Part of a small language model's weights: MLP 1280 GELU, untied embeddings.
Each number is 500 + 50 x the weight over its row's rms, rounded and kept within 0 to 999. Layers, rows and columns count from 0. Numbers have three digits each. The size before them is the row's rms in percent of the matrix's.

# layer 4 MLP up, 1280x320, rms 0.0683, rows 334-377, columns 160-319
102:535444441448514518550498514482485505504484573525525539457524506603528504561442511432468463407469566615438466518523570492606499522548454462522469488565510574493500507427462471598515441454558457446538460548467529422484462617497524625519450517523496402549522474440495477509506549421503477470556393508531570460480524478463459466513535495552490431505528481525510568530462560433472553490563484539512555529478419521497545511591552461473456498491496559430513437528484557473498535434443519
104:519370470404416558553476595504460606481550500522417500489493528611463457475512524453570588504479515571532463489470480458497527461511505335439469537548593605446605477512583442522498495493528499558511539431570541436483561544475556525402440496520493489547500480516437521612470542421571484486441375527418463456556508529448482553584518511513516509518487439496448467455510523502525549502442478551499480442481556456444506543454545494380508435557406487520555455503581515435570558460561517
101:514395479548491540493574445523505513526486462516575532528556422380548392497574509478484552513503472500512436372459478402516492514408491437503489526580565467503513523395554516558482546466520506473415625472492506455518548501522620508539441550529472597530476605405453498462473530543517530426487538445510493607478572461477492399492521448537520519549507541567512444459529550520489491505402524485506573444473459538519393409494517539530523505543574490528474449479510515492492514450476510
108:517554400483476587520560440439488489488448415555563478421473437557517438546530532455506429406486488569478478424530455507517575521470533547436453567521593517501445495558510544556537529392499491529524651510526506439494503512469473486418555484425407559507409537507460442501498465394526460468437549378480485599424412453531452505486547571434425440489453525578471577503486506421444480470459490473566527444596459491516498592420554539497422488584477499514604532565526482462529483479503516
095:477487531473457468486560539516544558507503458561482477530592380492491527500512610512520549547478494536466508497456520524446497513452539412462394438451484442459430458567518534517596537458439568582454528454493482543560601524528590584411521488494492526556551535594499532459554463458571511491433532515509511545428454429493518465540506478520397521481541414513633474495581493590483472488451426449471467507493395395534598472445501530493496404418521488614544526479391441496479550497514496
102:574490481585473546505461542487455573496469499523440478407563558450456471440580491449463542425500484504600458380542521450570588396480458492521528567470458446573540562426531499487513494538510441440432474455451510385501520537541550542542513418527419513549513508474503522573490481399492504495521518571518497547414438463464430496515498572517443428474532533527493572542507518567476535425510484436520554533546435468497596514498580531425471502417547514442465436493519490425545598470495549
091:494443422496518525532552578379512593446512475555541525547468466526514477571523503493454450530491490484574500454531548499480593477520513450527564585444569560510520522412528563519474504589548531401533535473461506533498569500437486526516553489407492424541537456535464528646577498529547509562522452507493438578424550478489450411493554509554542483574480572553499463481485536460515545494425531484556452503539499484439359502433547522558538440507523536506406422521540521481560550507470466
097:574467400542521475546423472484598487525472397557514476583540602541546502479450525520495480572461565581552494553537419563477550442519533460557548488596553530433550447521487496546548560497435477462510526475478487522551504458549480566470481468518449538533501472507474492541493459500529554573469460601399531489483499563500452453548486516494505510439480548493524452466476508506510569477496538534548499504379515492521590539472529498411414469519486580446571470490543415473411639512497512
103:542524492531485467538500621598484493527500496495406446483515585466505444500431512487529567400567476500534478470405494465484449401541518459522410413544511484494526438537430560509515438552540485575498492463511534416576544503478538483421446418480497433567540527618533417462470588557591530585436457490538466493541509475508516549512520538466502454585488521498403550532535485566426574623505483551498540537548435575521436437495448572421496529586466586473650490515476506500440565471512543
110:513482513498443542543502552502538422517485569526442556443488484548448517588472539489521384478461592496524473493487441422550472489539490512498553540555556501459479386418453518556512562599569473495601503539441399516584516550527516438458455524535449547516527523471513434528461550515528516611440479498427540505504525413477518478487452494539485547530438576547497453614477624494479497439476523412512531492446442363532524572532604478482536543550544491404519588518568502514489465597497536
102:518490489356453472530613612436635546531550586445478523552522497571416462518550442527437435572428426534512482499574427508546459497597494405437476522498514530563563452582461499547503601508577452499454469509475554600499486449553607544529421534487484548449485492458460511535418519411525511537515546453403435461443548487482524480597467584463475425565510513537554492531486498495500482421486468441448529554546465502389503475597584483409458477467506616427588513493483447590544515585568522
102:536454479422467529531501622562581556437525561468482530520531434556533445501528508501479513382424446492566559503464451493524570422510414583592437486448501431507419495523518502474544464517527452625434498508475478478458510432513503530579573530470509474540506532472553397435418486366506557459486491515451423588566503487502427523562579481547496492505469605543511509485629528568547404443530429497623505453529547535572576561517520514506575530498493510455498461484485495508466501459492471
103:500392429464387491560493517498481546507493489424479478470516517497428490473504458527518508515570591544571436473505522472465521457572512325568454459450484563460462411549517574575549556506427478465518501416426465540521568592514509461455497412471443420499541442566486534538432537481535453485470458459510489463406530383479411464566549415535428517512562561568458438500472490435440528528456404371435553465488468581493529541493446487449414476522548490553478456492468549460511523643500541
102:515517455395422633565450523506489476514504485464511561548489498532476521530528586498470525586453506481540450500477482473457518474523492521488534409507441523437502526438534463460547553513418452425537441565515532482526535466488490522517490368509535567581480532567505564542430497468550617480515447540398427515422524518460467446500522503486482459472404516495455517519487544407503482472492457589576462458498571499495554438478595521506604606507454497538544543456444525545510509586514472
096:521459545453484526461528527444500441513524497479581523493596460481460551537561494522578537524492477434523467482480561525548407502488504531480450479518514438565519384518426531498534457530503488507494556461518493461395553480467700540539530481503510462501435515534463514480366553419662477528481554539439510511490488509488486484559504456548533480452459414511607487411499507519516490581516439581510566464530493447632480526505493503473488484427557495503469567574458582525528515512478517
093:549479513536441511584497412476442475493518498449483516529485585566477501543480592509537544542452457482500488468462467540518476490527568490483544421545464488605466511574428484520463475493549586532419503499478498433439545518461471551293513421530428490495581483573503510550488504518517500499493467493443565517475519511550482470526486452627476499429467454510510539448492512490522480512550351555456433514419507405547548483515503489532484495458575511544466467440526501610548525437492609
083:562511472471471510498494450496548471549457471437538458533516419562573515480572485528462509447508529532485450553552486552532594408539564485470495560546496456511526577516481551561489400574575496472561555445484468460478490476450416574473499514504480543538511458470475530479432538448549528541495460546435481572581504447564492448524498507601593521470473545504635510537454551479579560599480475564427476463387503482458542520502468487463495564429422450515444524520548464503544580521467517
102:527492452471547552589527559492523466443422594535529585517474506607513554515499517501562496474368468613446489450508476493578503550506529520414485516478525544542672463457434484535510519495567509491481394560472467503550491510591435503452541470475448429516583494514551504472485523516509511573505468477454497511443523373476497494477538594473515484593447514543517497467577599472524498465528430532555465541495481563494541484554573582524571467489530508543444499552526493472591566533491445
103:581479461417553441479539570498608540584568574565427557472528512542475437463544531511492509515602543495492489535445420513520525548477636416401527447547454513464502560532400406540425492518533405475503433557476554491527527533561458527492475415502428463511501648523449436560483507513457398509453552501434448544468447471504496496531469553530511455472479487521472551483431544489498453511515466529513529444599487570481469489491520486462507523467450623486612453570521504544479567492474583
096:514557456437456563577532488474554537621402466530496531562510581451435521493509533486511539532469463534522490489475455573515491532439570549499430391490562514512480560564557435505511551537406514493473523498464445380510510391332498638501501463490497534495512547481520477435445608462499539466435536596506387544456482489569493578502503518441459502524471446467545517465547538589535467412531547561507438550493462539529442500557503545475488572511540462572442544465453530488472544533521495
104:530427519472533556529532582544548530478484558537392482466570524544603500446510545477431463381450488493452618479410527503500523416441469513492477563496562490473517419533630468546449456498619496504472520478445528452528504474498548585516546593505517452592535621533541518505509527516526509433518453564472501540447434350585518480600443518440465445497510511580477574525623416521416427500527487413564447466470432501539524502506540517444407550509504564498487481435518517500539540628504536
109:552544458430523537554445546454546578502527519644370503566460510502461472603489396435590482507512480494554444460506425509527505530463493422495450525571609454512505475514477477472494562553547522566541553592506553467541496620488462548547385446485505578599507597491528457468483573430429383548473529529452450483546517500407452480572530491545552438544534504531440444575439489556536482546530537480499434575485472493551396452528571432538500495604477467419605514504495576568577581461453532
094:547440451494447579463550624495509521586476506530468523508543482469505456528539554562614417519456517524488478545494470457525553472469561431570460482471526575504457452530577519467572498420580468414434545478471543528555567447452600511535498544544459586466407479457505431543469532458554462485527484535495495461413506503487420559407574566464459463535463465558599560489428539535552451385503501421575473531501473452516530598584501517429558485466439492506502424550593509474501419509539472
111:552447474418471534508589462469552590439493503397524461511430491529534419426445472480465460533517440522579500510496578458421586435536415565439534500527453479463479408467471532559532497617572523474607433531522504530496545450492448544461518399491547505543509519498552490489459550473618563447491512557524432527437484490517470551523543577437466403526541458563560513506538446521465562497510450474499537442531503398494542488420476541439550542576521504519479453498505379421381440506489449
091:556431475522565505562615515424481513547578574539510442560499435405535535454400472486467552588554476561549437505455527493520587476545513483508563572530523455470515484479439549440476469461543479467559503452449503537502441496483556521480474416392489463494422546523455576543539411534500550595497457522517494490443526510463487439445515620503536404541492459540450475578510523523525535492514528480482519497439503388503447541547536602538453503499531514437475385443472520436369510544471503
103:488487507551472517480577566526505527488472570446446505538534570484389483506532535456495477488481494527562504527501456392443454469468516482505459498532494534469478539541429536517502484472515477598555467458504498484486446557480558495404456479469471493563465502478510519462526520540456495561552449482565537466510543493458525528581432531558444566534540543533578501413572421494415418467640489622478505553512412486416403514495481504326546545503507504559539474451473482402555552558547619
099:591495492503432568548517487580465434555499503398486492464498530449359524539489625469515479514483457551505646486460434413492473547505491445512547504490426495527538492440508478506485440540458490434438569472488519539511608435520487496433432483490497557553521490492595497453451499454484600435476581525493500479514402466621488532535526518511516485442562536504563432586544489517516592431511505468517353472460464406616523551484513507518529465563542430388540509468485577546463427539550514
094:521421492489535539553569561514533458502485545464469474457539443503537415565510546527514479407574593515465527498499446523566565543424528435514533522519530554516515451434515558491524548595519500529472490509457540567550448487539444502451539419412394494513523501507512556509450642525530456478513546462392468468532535384590520445452480543479518556481458572456415532490449547454495464471414522459506481485452410482527514516471485513555477474462565452557509499497492430513455437589441539
102:506455517473494496489548508553533515493495555549472453495560478495546469605557479477605536469511465516562503487504496523530478436466499440519523456500495438547403509533427589531458491456566451553524555475589513435436507600503492535440511450479556493437486497535449594551472620445553453563515527469532517568577559461469452538458502477579475476396502555547476396502484431548479518516474505542505506633531446438459486467641566634435528529542514455382532502581625436504530493534438513
102:556491435541498428507497530549576573480423535483502546406480487539475549473502545460450494484528588615522578478430447452554449520433482512480645472446425556519508458457544566475474453442520406499509435515450527526582433472500492508447528511405519532526504547577484468636561465451534571507450438387502487464474481435517494476454534456506555519448517486567572590490439544565488350543392412385503442571496437466458465495439528451546539555495524476575518444485483489469493560511469494
093:490423524507466525506481500522552468480518455472505453475470494538565505507527427529455564489436460457516468439487439480532544440493418623432492540442542599494603484461422509519459491483486593537510537499445530515431372447520445451449568456499473613553476504491462627536561550363584484562578483468411486532553604482484501371588462585499527478489391509534412498386459434563533558490449434519524497463395569491489468525546546571538467524560553512428454575455534517420520548550481534
100:501445482579536524480591458519463461456492508486514589450545412480506561511487506423467558529486435531435570513461488497410523441464450459435434431542475450471410565571515428548416555465559484607469581490429491474527527495502565539402526456502529512476468516502545456490476531444503536499469535487408566495497559539571467471530543566531458413462461481436619530450448438535412476372602504589515555518548508531580557525569487551531566460401490542534528511416439536508505531519508509
093:490575481508525528514498428467410456594539490365444478502532476470426467470524490475491475459454443503558506492555521436527440494522494458536509506481522430497440459537499629481551440502520547531545590486579524459482434438550428498456456475470454465540543542450547498512495433513554433589424512514429496462480502494456508520547496487553454559433514503567515525495481491508588412533610467503531459497454543421546465502556407493502529584476577597456581390538455548436429475484459463
096:551418504578539471537428633464464550489337454491547517413615433509490546537507492396448466425421393549525468543462571525526516444461496547498530521442439491528501502402552572559356489548639410495502432464435458406574494494484437464541476457500428500564468492556540450570543451473452540391532513480493431527403433510549436515443495553466489426480518459483529553492433484431499420555481449458512454559496482506460507516514528532473535546500462453519484483399501429511496443469478465
092:501459577528511486484461412534470489564513574583523511503493393481505525564525501492453536506440450466519588518426512484465485515501481507462517506566490481377477448391445549522398541531683485540527449473474478456537416484559615521480520506496447374565510543571443517518465630558512456517500555530514519507492515514547483426478553580576390426474425493488605484506523483428421435525492457520448529640485374499478476484535425555471543606566533611494515530433414536543402477491588473
110:485484496456439549547503535352566508468528469443459525508462526519433586446467565511506542581376530581520427514437535479457473500524449553499467549601601492480602520551485539553550521497411559458517499438403483560580527508519549483494475479523526507505528544432505474477404490516509511564453429499433475453493529403498492513613538419549518546527481549589474555525407456445484440518490530535485474465493518519529449489558469529572649576436530554474505349502382539520500457512496489
089:556486461460498447535581491461469547477486547608462477533474469470538520519520472547436581505440481436491485499492426585553502520506539497511380527504572471484544446576437538594560551532607443502500464480420524520441513518500548515477455464521466478520512478423459503503447611484527497464445548546508479468533488512621553560545469425540544496427544599471618547504591476567500352430469516462585476584491489556532476483515510570497523505462609540487539630568422488548507507587542535
112:492467473492449477542598606518613481508553598473434588465470579562535483500485519456470511560401557475433525532462535457519546532469558447462463474505519539479526450495519488541467487626573472475433527481500524569466595460558470592490445455489449486565540538414506408487571521537525565532491534505512486430429536396521540458491569532508445439510476518569494497492539556485450445428439536476438464510480498479548475393546502536481520553441586476490565538540410580468488507559537487
092:503426524489472520596587474444528459547458468545423492558437453538484504506532594526509518511446591480488484517463488471500507521557460434513434502465533518425482475456465535515502504549589534608488489489511540424521443613530495405441514468524447488513459475529548475479374478410481540469540517493488481491429515502523459550431456506436416533453492656507469452459493636573479466568500372495482371553485462503512487488462556504474563569513405526469472462590545535461497564647584496
090:521494496650491621450504505467501511528497493473435541463538579493526526497425599447533525547504462530444535468536535392485488459419452489514478558531476472516541553587587511456372455527485577468447476505489534506491453588449523535499479519441418458555549532544461470483438462512484567463448474540443491503545523431522495457544498492457478543529562543527623493551564485553489496502536447445524482452496515504505399456428473534438440594542515435491509482401556458414548445590513494
099:521500514540497556526587441412526483447418419411541540460512492470528371513538477472600488513460483557554421444520465440503502457478486546518509453490559566486481490479513535586538512376649567476599557494422436470529513491590490523459522393485540525534560537416536572519499540545489437430462507450424428632530515486564498527542571597526579469554486546620523458506466486441428490565494498564529436503487548615508466397482462500515527574515486469455478461525570476513516462436475541
100:528481453543461449471483501505524453489548472437495514459466594476465517531511559413549497522511536565542444407481480462467425518476573488473474493612510476474495543502521538485477491481514550584430493410585443540586492523467491504500517510551539507555536554464545455551448500604492402497448412442541519477429480538526509465507527463538502505528556430497405553485487540577481525453459542489561501449521445514504500543597441567447447604533551513471390488554468639561530421556478498
098:526529428494537574526476552520561541507488427486465481381519641566461508530487491409466500434500544399555456508401470440521503532490496505486508474521489465510477465480486429438536446561484524370568436499512512433486509518470478400508420505424491518490470522478518509650442577469519466477443472491468490475481554452564443538492540501442578443501521551522445519555471459528519564376583532417435474511538549459526534615532474579555505435455548489473569520518453547505513621446437482
090:547585447606444565458531603480522424590504426481448477528559555465498435469458490501522444400527450536564478442475573472525522444538485516522542467551499464566511447395488536507419554479569503461539472465451473465524556514483579577443436450497458388533508474421532406507548563493492459549459467567409497545542550448500471509448476514494570556575600474610562546495424544439532490524492479493548587525488496500481468513553435463439540507458568453556484476522460511515549508498476464
# layer 4 MLP down (transposed), 1280x320, rms 0.05, rows 334-377, columns 160-319
105:500567463428496492516489476522572524535482571492488527451502392476537486529496436588621514451507440490564443500520471403446456601511486512540493524486505531499474466551460405468469516496510525462550531552436508569517492492471383570518487465482427442535471558575502416529514413519502482635544477505510483526466494495360476588501383467512525461497463493460531487434443548454520412521579503477528548504421476549526555584497455541449559532596485375431589424481468444609527489479471469
100:411510451499631508485491456557478491570455538568592389445550440488520393412475451349498511482461519418438454501423546525500544467566462498442497511527530538631528492436552455523516529611511527488470459614542526463530477517528504439443535502441506481529464635481481489450599485461515484521488579448537486483488460578543569467558511501500475482519570521472547502522500485527484522511429488486461553561521483546532504547546427579498541550551514447524524382516411556545493460511521553
095:426446467481434474386554502527512568457463531496450476560475527514463493481566566465579529518562540474565492490517408515481547636535492514504607514476404491505524507567490549635423522400478443534502420518513439504552490508439466466550497475545540508506453472527518521621470457380568451529538471478532547456446481494561457534552468491414513408467482606467484415421592482450507467536490508460440470517425572504482487523453526482457535471530504508451493419485483561620487474526499473
114:446471538470444400513504410568493387444511572469480494508451454452471478386582586578524373513543417384483522517567503505563475513513496438509585558487474488561426505532487485546482452509509426490532487489467537464518527410473530495542479601559478539517544452477464593536527453462523568509403478502489486570511485546532507495468421526494531401547544469522515431403486421493569547440526455518442561540513567571403556514533554449478563533460459436473563589497380516453440466487487511
095:495493473454473575595416483560497465487468484463547534494400566487553475485561481481567566493530535507505430523520459480550490460452453495546525613491513494534492535491458510466420391512511438489466437497491505537467475508496461412610469459398581481482478443524506509497502565518479476452523542561561540453410498565433443507494501436555502535400538516385434472504441542458538542485495480571475428564537492519545489464482486564537517556494498527460522428486536545527509515474534600
110:498470540450429508505462563551499559395610517471514418511453505531624562512445532440571466504552567433490516527508488534453504494415496585522453407536552593574481539496507601501615402477461606518530541550559450488523539517451576505505435504516385486472539539561573543537484495572526469577430504462473489415537456451568400489516548524532541501496507542507475430410469456456455482554485483418577496482492468454438554511498526570474507478416504516579514536586598518570459462479524590
093:490592525530454547526374446512518468599468534465417469489508546501484528507471530551544525557430522577488530428493468578512429490494517485454392379521492435481440416536463459453497549451454544642454506498510521549516422530450442506407415465525507521481493558422476515459449450540469478516460523577541472495534463477581387507535458452430436488497565467485610551445499424536465504589483533584421508434556484479450526488564455501455433492437545513519465594511540530513546469503556470
096:509592501470522532451507634550454514466533436469534486519561461470403446563554473317535360482505500471442489473350526410488504456436480496575502546428484437503457484466477407483602491567513467464500514514538465466435510535498558522516448541473542512526541693451473487506458534511539489478538538478538452486572433456462548481554546563446558475506524486492567495541492513568507551482501570540516539499493509459617352486463480522446538547513471534602449550491486534528537466531521458
115:515519445435499482398468534540478442514580512511508455498528428557467428466537555466522497458555497373544501447459490583462469502474449557594521561563404522578464520498485432475412519572506431557566493529516631472501468497475518528455511442519514443599521569552483494444466518508512504574501530507515461422548498586450547449516532473509417494526524422452529525565601522466484480517496537476549464412480462362485512582501480531561494427607616573516456447484452368498510580461466424
118:495485505484486525540534526577577425448452478540541551431544457525497548616532431366518507504544581459424516550549616519465558497495511462474501494490523468461460464527603478482397504358595478505609491532512517496539456533546498569444453521381473585538446550585441513494456475456401499492519411546393549508455461422472494494477743501457421509557401487531475504453606544458519478523471462505500576425502502506519495535409409456447546494505500422526518508470432458476538614526571534
095:464561542570512529536432491458436447461513455463561494534557484558501511413510524473652478477480521463487520513540449585508410452415482538614453531539555430499422534400473552563471389573616520512515488562454496452465560499406488526472531486493544528498495534500486567460558469441548589407586420557567528543487526495529498420421382420536479523517480485430529422475516533532514555440467548524545538412413546503539457494500522568417529480451525500517406582583538544464453499434464503
098:468540458501513498465499379551516536551437438495605449455449521476511413448490503479411562446442489465539403502540546467485507487501507365445549569492497429449449483522559450395561456474505530463576546488596475465577514537493527517542497523474579533538534485578462510551589394516536481559537520480549547516428442448506520301453464495479583412489446530523526498501508487483458594485451585547638491448427545563456531441513531576509476508498593472505551467530477443499475553418466532
101:560437421415552559558496474511506447465483484591500548534406573490411520484513440330497526478543514461476503591579453471534498544432460547421504446537536413429441547565504581536481457523467472475557403498524554492436393468415495518506513470398526540550461603395525497508572517415516431480491518429535492474462542423553497519484602469467491431552427428461590490571437463490488570463543553540533521524549520416475531387537591502636626517526465507442570469507569493453453575473459525
097:522471532566495542422490428541548513556487508509414544379532498393492531461541469516489546493583439492499488524464530472546529584445517408571581493528509460570480497442521541549469434476555563520447543504489529616553460586506528521506433584393505467396400505498572445534535572454441376667502554493518585585566456494461484472522436470506574438546514480510549570530503534557539460505432497552495446525422494455518477509465478469472517524518546451596529524466509566477518484447566596
096:536593477495514546477480554535457558547538365557461516566535492521534436436439600412616546459573556450574511529443434508352551419548555436592536551497504548497599477500565494500445478468539500535550500524498510534519477463515453466421477475423462537500430615503474428534486457579468540489459503479523449458466593420477613537481570519538390563463548559500422444557532542537546445551493538628474399498504525544515543511462522481531505530477530455486439400565486519529557467478457391
089:508479467458487522439490531445573494449514398424528370558565503414524551527521396469500506483558578545408541524502493435532567429515440506493469556474559508444555489495572451564560471511549505505534487406539552592534447489363446506599482537430497497557527503612542423499508450493465523508476489540576524488505443490431466411487475522502464524558531516487469475483505515508472452550491600411356596416541467558517447501505530442419505450476511447491529497558482483414463554599467493
088:499500515489459522448508545562542517549489565449453428441482507404451481625522521370512466526491467504447495531465486477514477637459461450469502490517535501446488509645495499442555577433440527470418444506525504585557527465460510470481522442411523481483487568521507552559491404561487528442476535492537562491518493463456441563453670508394561476477470561482426464434469473542481466494439582432514536549541450513511536466503538477529555406533570528497528419481476492441507476491533474
097:515477484562580542527477543509439525488449508540492500449382485506462407497557431543497496427554492529519544457471500565422536566459530552570627515446540523562448508448484512436446488478518466508545501466465566446450470448507538522502517483566572488450441425491500587510542548556570532531535538489479453517426436447478434505495606577475527522487487466547434495488537532554480521516565490500526428596441513542389490388494444465491526535544439555456525475506451527453517394573471524
099:430514511527498485485472534527476515468397565485502482568445577521430488475450460650568448514494454488395573483623544514392411464489542552470511489533510515449517513522455503493464475582517517568530470448396481431493575529462559471544480555542441489489523523489546487523500469546501580515455482459508541473467501510531527444435270552507572410468525457514479538530555594460520476491475470474544406535443546526433474561462549516466544547615501487526522542481478485583544605541503513
095:432524520541465558565495523471496531516367526580525534497461494539456535477577406511441475450576520454494475547600482474493420504475567446521483489390431579509490573622488546475428552498571521402454489520488558585504547411554424509499528451582500481459547615510530417588427480438511486540472475496502521431575440517513531541407558491467533402446569468479571563511508531548525554452489510477507517465518466517610524514542465514492477415465552491541577538478521604503520408551391563
102:467432516473527578505466460527429511524508473513559546497460514478562506472506555453601407508495585410487516549448463450497491483567512509443644473534445407534562609526463597620531551450427491472466488529488451531501552508520492478504524475499567549576563568491417415529495525405509467443505570433469553534594601539515497497455649470525515518500464419455475482484481488608494488597520515490554507491549523508432524538538532540432505460493496456458484481542434443580521569414529408
111:398393472446509462591510497413523480491478535464531531448586363358453614511555500483527526537476600567451508458399443440498493552512406503451609547511430539437508542450499579538413493450478497538577527491535443486455504520552508457571498558493526572479532504391507573503565503459416476478497508473548437600482537479491460504483545434550469526518624423452444462476522516525598426578515480477428480451459511406548433485497465414520582531381522500537440484580534512464515544518476459
091:513495589413421421523535470577440436501472500582469552497538404497516482454448494367559557477562583446539388431471477567514482522502545508443487519478468517499524529485577506491503434478447515498538422594550476451539421531457423449446553554544463495490459684584459386388455454444470525585538485537523431497534524538525567511472445488495512501427460516534615475495530467551509536531482483526468504481535478485529496427470541560568583461471612514540438550473402464461466437457594526
107:500482447621489561433489463496491536464461555470518529528522465595410628492433479572470546476549420507539512493457446570479527545529470547508491534416555604492487489482491539550457435443528521565535495466348467499450535458533515430457566530418499478426454540575372521482495466468539495607507521481523516537511518612449429537473476528538561488626437496470469499457530550562441483383541559386520519611421560446579531493503497386519440433510578493416510486480496482457478445607433493
093:511573456524447478484484413496500527450503509518439609504455516580503558536492483499590484445468480485546492470505467494441475538454478483556464458561490525566410504497479444440516472497421565517525466461578436375495615455547412571498532560578587554556539492522527471464476567534468467483534653557410544491535508461582445486530520473476539473492542449501520554420459463543518432436501513460634464450533487556552534461456487412524540493462519515533472559551528483527517454459467576
098:505522561515479580553479437522443517543478504452484453496501356456478425460502477510504509497515481558487538510547530581463483518451510467463457407528549484488381363397623531461614466550498584484498464486488554516472517419380477511565583484556569477407475364439489480573442388491630520624508597485509464635545462450495498469584423496446492522502578508444489461515596543533534515427538441543571533458533550440494481509501538529579539448392471473405478567555452560501497533384541378
093:524508408485563544513445543433546479531513520541503477556503411471544590549516474362456431535589519497486440618404543457542482486513405494499492577540503467513497555482453479472407387433525490509586515560517568527507513533479459470487588434569514390356525581457441480495517457488488415521453449544533551561537543493488537548579567488530470474497444520525471520510496526537450519474430492592489594514484534584463522529535518502448435549463449514521509468463563509454426527527458591
091:458592540524504421359495442528522601480496540509432552493455540451499500492478577313525541463472435550483457461456454468530439518542515456503433496464562495509436511506510485521454482427465470490493476489527417481458537554485535532476518539560503503481511564370445480537429454444522571488405481518458555529558519442403536459487632601512504519441499520536537597558437505457530561435453501647533550587470525524411614454473507521474497522552469514444525545466477550417505595450550521
094:534477647407489523475432513334505497526502483448411428563434549594442503455528537514472621509474522468368481535473534415591442537535496490490447565450615477523558493585541535407509438605435513491446380454527555603483504488472567530523488431533511526514521481552514543512474500498524440525430562461550514455457496552517532459509525449492452567529515544479515533446467560480525424581540570468518454551472527547476486525444543526433475599563465547477517502409462560528465559448522565
096:494469558486512579431514518528443420533484480511560566453557485521498421482503509603518453462544474486484534529519408370454466481577455452526495464443563550440539535511464469552472499537492541568491496486532472592533553596452500428532532511531447549589467470506527354465495557463461460489497482547530541531515509545454579448511301534447413599506462537474626543515474546465449564600481460466514504436456499555564541489550482440421476524520493545434520484460475486411510459540471515
094:513482445486437587518530479512510509524496476556535483518541512475448472523485590353403378481485478433407511535492524476514411546574437508553439447487484477609478546472452431584543567530544466481435452501529436541553514448502526500456524414452453565551447515519545422469479480509499471484428573531493509537513454377411469544450585465563481558510418581507521501547491543523568572543507486506579430467578501557518481422470502502373545483495513556504500538511516470556528539425447487
099:445489409549523543504498486516354442550571470501524482524454478436503661476474399583526546532497510523529617431500494469458484512427487521513462526473446526540479553573562393526469390451595399440512527492567508605459504487541411496484455504573478450426504435383577506560517468486505445548461494579561514580417519445482488479510475609455489464543508576427425421550511540482549448508473422480517472469577463607411428465504446535576589519509498459382576466394562538499395512466535488
088:523454454481473493516486537544589557446579470528485489527490467535538581576501454510485454452434564432500447451505506504416567573537482542474570521505624464529583500441466431582477609466504522468422429480451545502494377553531464525505443527480485597479418495595450483544561524563451521433667501486519467408558428447515473480512484494492506515559490541396543452456545482554488492532448521466423575439524509574463574480575431410585453455471480426435500515489512445521451521556495557
086:489441578434559546481575523646562522473475550529454511456454457500470554573544439523539559508504470407576524555514432428514489475537552600531399425518414458483519519471498473595615578479512540550484504453507439525487476515494545440535452485507585467524469517475507482499423484518515431489547466487450433498488447474502483530462495471427414560575515541464468528551491519589579542452633541482440508569544422483572430540467521558474537575572514450541418540611473523498557614572476502
089:631432504490550535477568630425542526429439425452511486584518501518471478457419494566580512524494560465513455538606411518497486520594533516432528552490519533476545557562542504439558448516373537499473502440544527488511628490428414431508491519553504566439533465455548474520480440424560521448528452473505508535594502448536470478578386484490519500520533540501446445465498485428554611515554550516586521534543490497503592576503619481496491458467418380419506435603542485551599547493412431
113:491465369493503512438488495535476528555460607443565513566467513459433499549513502376403494601431443398407452533443475467442628508616438543437509450588587465398428521568501540538527457507473412464560486438475509501507529424506518549449457546498516571568532553504490431460539556529531540574496519493491551470398530509460593479545476496469523497547450409464458493559472534442629593526467439483454478519541528494505516485495449511462505480529592446550594479529453591467533442412434473
088:507542527551468555496449522497475479516493409476476555456548503484432532538559495403528403488626508530552474536572534468464497529543510574519594532549422544524453524406527514432434450506488549532463510458500496527469525507499539574442510517464564534508378623469494537521585434547447484584593530452440468558593430497495544413521617505504451560545474469529476440527456489454540627583470619586498537405445465481521618462426528474487497471528464364510535343472564465482454480406517452
117:467499375542528555468564600552475451550545453520452422512542537464523582474498489370586479547519493495475414596505532487450421552580542471581527565500473558475568623620449411433398523480472496510449540536446439526549440573543460539537532427468492554450518483487481521550496553494511532551505492482498472477464546496400473565510546469484512484518411466601505447469468560362492547499565547418520519523471483472541436506494415527458429484513555427539474453456504500509456519466510558
094:452512419388503550458522485492516612464490417452532499501557554427583525469515517322514461536549541393512470481452470476438472522457587513490545477525418470588501528546500485484511508531508572526461555482627434505463537415442500537447491564487527550521497493519494511466570530536533449512587490575535445601498500475465468470537447520550502510549480446444496458508527438456483493502429562435482598422524473535435505487388399475488472376459583409474525530434536502516511459480530556
084:532532497439402486461423498456526436564461515498443510542398545447456519450499504500480426472482561485533524650500476581573542472574504527484454425429534575433447510519417501498530521548520483547434505491509540501399417447494386501583587416540585548504547445503515505538545584447588447521608430529490532481498557533459523533554472441520543560451559540488469490500458536489466455464503530444512420457450513503555567428527517495497488487461611498485484489595563453489480525470484549
084:486468466492525456581488410479562467393476423526498510430405513556491471478581529515438501502437399405501509467588510576560491505522506515469479488483639506569447460575483476430509516467553486566573483531565502532492422424600515481541497540399462515418515567572533425622446515435442494532568490417490447587549504623425474574480484544539550523585460462353486504453489502499536463522540483524457504471522532487464515553514492477461457465515541545534480468446524501416585456494533451
110:588482329486519420507553494509488507450494547384505404507549501529490484443516458326522423490471581562567510460479477527520453461556458415546432528484487493528565529426454503638409527508529466583526506478519581477504516577503505534563539414414509474518453586513571498475517494503459477521383514440491551531502404512487490521517543549482440403434506478532461580505501457468403514565454494507488501488504505496468540489398474503458436421494462526573527520505512408488464424569440489
097:532466517468473369556556560543542453549468518534564591502549534489518474459462617517515471482475593535513468429505437559477574486402537445451616514549515479544376482399534471537482604509500484583466506489532469487575490532557490535468580551546468453589470550508476527500550488523515389523493509534477482547464523529410529597525533407446465579471511516447552455500477559583414533618454490525460490478554437477474500532504519438539493558467454459414491546517442439434418453427485474
089:532508578519489337491481542585418518384471474501561546472498529497513438506513502566501489495573463469495514562548472439476511482354521539391459519532530439526501492606481484513519423502432530594523560469639566566523503519505465431423452511480526501491529392510476486445493422486503445541546476516478517444493510448553585483567473456501491511611456429522508599547546455456530463530508493521413380556483545401542565565535580412560541528480660465453418488434563437538514453534511507